Weights of a small transformer language model: a variant of Muon for these matrices.
Each number is 500 + 25 x the weight over the matrix's rms, rounded and kept within 0 to 999. Layers, rows and columns count from 0. Numbers have three digits each.

# up: layer 4 MLP up, 320x128, rms 0.478, rows 255-268, columns 64-127
# down: layer 4 MLP down (transposed), 320x128, rms 0.546, rows 255-267, columns 64-127
# gate: layer 4 MLP gate, 320x128, rms 0.465, rows 256-268, columns 64-127
up255:487490530496508527486488499464508510526535513541481526517483482495458542531517508463475532527512529522482528484502519507498440522491515507522523493513491508478507472473512485479474525471461478
down255:501467528453567485515510498486527533516490481480509505524511501491493530530519557477473487491514498498447471469514523476479489483501487465495489541453467518511479503507475457505551534540503463
gate256:477510523477526522506463472480507518507563502486498503491493474502510537495513519470520527553503482494485487494481447485488550514484459482537466513501457493456481517505545448536560530531509478
up256:480520517526503527489510524486524488518503537520561500448519536465490488481513498500545500510555491504514494477521524491501428485458464484477511478481479497514558538481529507498485486499482493
down256:535512476478444485443520493545518512502487481493522578498510520492456507525490478563505455513463475500456498502439510509480488518460512499494528503500514514490504505483498507503496497508500503
gate257:515464485509475486484437481507510521493545554519510492466520482502530476547493511484488448490524502513541483449462490469496515492503549544531507459544523494495467533478541519498493496510469526
up257:483473496514466502450526490552501466530504497515502511470488485491485508473531512482541503531532469502484487520514523530523507512520463461503481496486473491493542525487477505482497523506531505
down257:472534512497533518490475507494459489509533505522483525475485527495506475508493542461513527518488478489476462495514529485505541505507547521495532478470508522514533492525515521503511485524486506
gate258:547548536499467450519559495516512475481523508514520536527496551492513495490517494520492551528487510498476471487467524467495460490464526464473465520488536526464503505516502495510528514554469456
up258:521543493471458462461507517514544476524505498481466569495456517464482489510539500542489532502497476489499475504464510467480517454480531523518487509512485524526492503534469513545487528522508439
down258:550491488485467530495506451505461521479501550457504555509484498524492480523545529571456503500522453472510531510514535471515500470491517466523495482513484462513567530498494511503509536506509447
gate259:507534510511531469533497523489494526484477509494507470527483466502472506503474490484521507547488495496474504505484521528504494482498473473470520473550490511498488523515489486508407492456486480
up259:468489485467489497494493515515478507479464504501486493528526525490508485502441467488524517515459513497525495494514530530478523548480496498501501539541568533499520485512492513493526522515530481
down259:518512533486488501516502492512528510521520481491509495526508514518467514478538525497505507485523462478516470522509478500515525489480513515507516491506499503501463495518501510522498521494509528
gate260:492518487542486435498508490513488535497472499514507533487511493484488490496504486513491494512488517520517532513495512469528496496468466511501517511494506477544487501501478521504428490512482461
up260:523483527481510538488488512474513525479495528474499495526537473478505478467533494498524469489491453470464502510487525451501499530507504474523479502469506493488536503547461499449505475479470517
down260:467501509505522504486519489484483507521461505555480479495514532490553509486516504538521502512508516496557481529529527483507513497531498488499523475494503492524514502480507499548473490492490474
gate261:517530526513532502525511508499482552481502494464516512510545469490500508494522504495514492549484476508461519529518507507540540479502519486494525467511509502553459538475484521524460505477461486
up261:516478521517502500460507513489506480512566509472485494499482484580538497471517513503506499490539498482516500506494525498480454530492510527457488474489483508491531462493528498487530474480502487
down261:451490489469490521509485523523501502492527496508489517488503526466509510503517478502474526481472558530472492468499494494504520502512507467505501538524489494503538496527495519487452446505537521
gate262:528540497494516513488523475507500487522489493503490536478520498548525457471525474515489540517540540531480512506481477466515505466527505503486534506509451477447503490479497480491485514536455490
up262:468498498485516516496469516492496506493536479502518492483461500471557535506473491527569492488501495495514507511468551518530473469469493499507452485493512494498502443466478495516519487486501567
down262:509490514533507481469520504557484483513519486514468456480494481492531491495473503484533503526476510502521501507490532508488527481477484467522518486526487514492460505513535468520490470496502525
gate263:510465527514515529527462468527519525488510448527500489476511507476474509518487466519517480492448479491480534517457529543480461489438505490503494478493498486479440500541479479461496480479496514
up263:489468497494493530471514497555552502501540531493503559530529472488512512541541475470471498508503526523544504475521489491512494490541496531539494492522536447491526460450515526502515490493474496
down263:499549497508484480552488528496493501526509493504538523517471499464498540544479510479533479462454484526482544470512534501476479507506499519454480472488491531500488520480536515491470495516509463
gate264:514506545499459503418534496504509497542485486477458486523474496471488461499487489513470506506506508491480515518492478516513428519513484465552490523544516543500557463531517503499532552493529484
up264:504528472488523554519483479492532493507461486503488535469512510496489516529543489494495519480490441453512461512535514485492493533484496503495479486479490503485487524467474492447522463490501467
down264:468536508461487534545523527529463467511515550527534532523526483495482500514469472464519509499494526477505516512498487469538514435506482521480512513494535436500531526499430477506482542542482526
gate265:457457514468457536492454507536479498531497529496532542477541511489511487458453502488552538534483491490521558458509476481495501517505484487497480512478466469481509484478511466563524556470493478
up265:498494498479506516514481505532472474575494502504477493490499492463503537474492558549485507517458496527510577524470436480496543508530530481508507481551527520483528501503509446538487518516528482
down265:474478506480524497470543514499531496530520503527515501534523473487492530496517515487474498455485453538504514481528471502487510543535517547484533464467480504514471522470524499501449463505476500
gate266:541496545513529492509542490521493511494430500504469555482518498490495460527498472516500476491548488502451503512508516533486471521541486490465501498520484508503502514528518459507514511508440501
up266:492453480479481509480484498511530505516516501471512479480494514532561446501470518494534492504471495489501520507473520503499517551470527501489490539508506497499500491464544484482486501555505527
down266:505500510504503498477522531513523507519498502508450539488462471506497488507528531482492525472522471510459474505535474492496483509544491502460489495493516521501499477489504500530483482515452504
gate267:521514506523514455510507491476490518468480501499500450506519523476502530483500473486485523466479491488520523491506472484494477505496492515528519499528541481511519462506490472502484430475456526
up267:541454498478521506510452507535515494479532517479513494468563470523507506499508483480514457471505515484550433497547520463475556556478543473509508471502533481489517487519507461490491516462502503
down267:463501506493515509501510488485455521546480507534531525533486528478521501511517494479508484545478471512485526482485487502528484440520505548462512536497499479475475478474535527499479523527489499
gate268:524516491529509524462526441542510474544530481489468461455580557485469521527455498527453502483496477535521507491550545490529519488484497533499526466506496477501451509510504499509477489462481479
up268:512481508498490475455466492499468445496514496525510485461516483517485469470550473519525475487501512519517516472496517484563505525553466512468524475467516462549482480465530531485465538471511490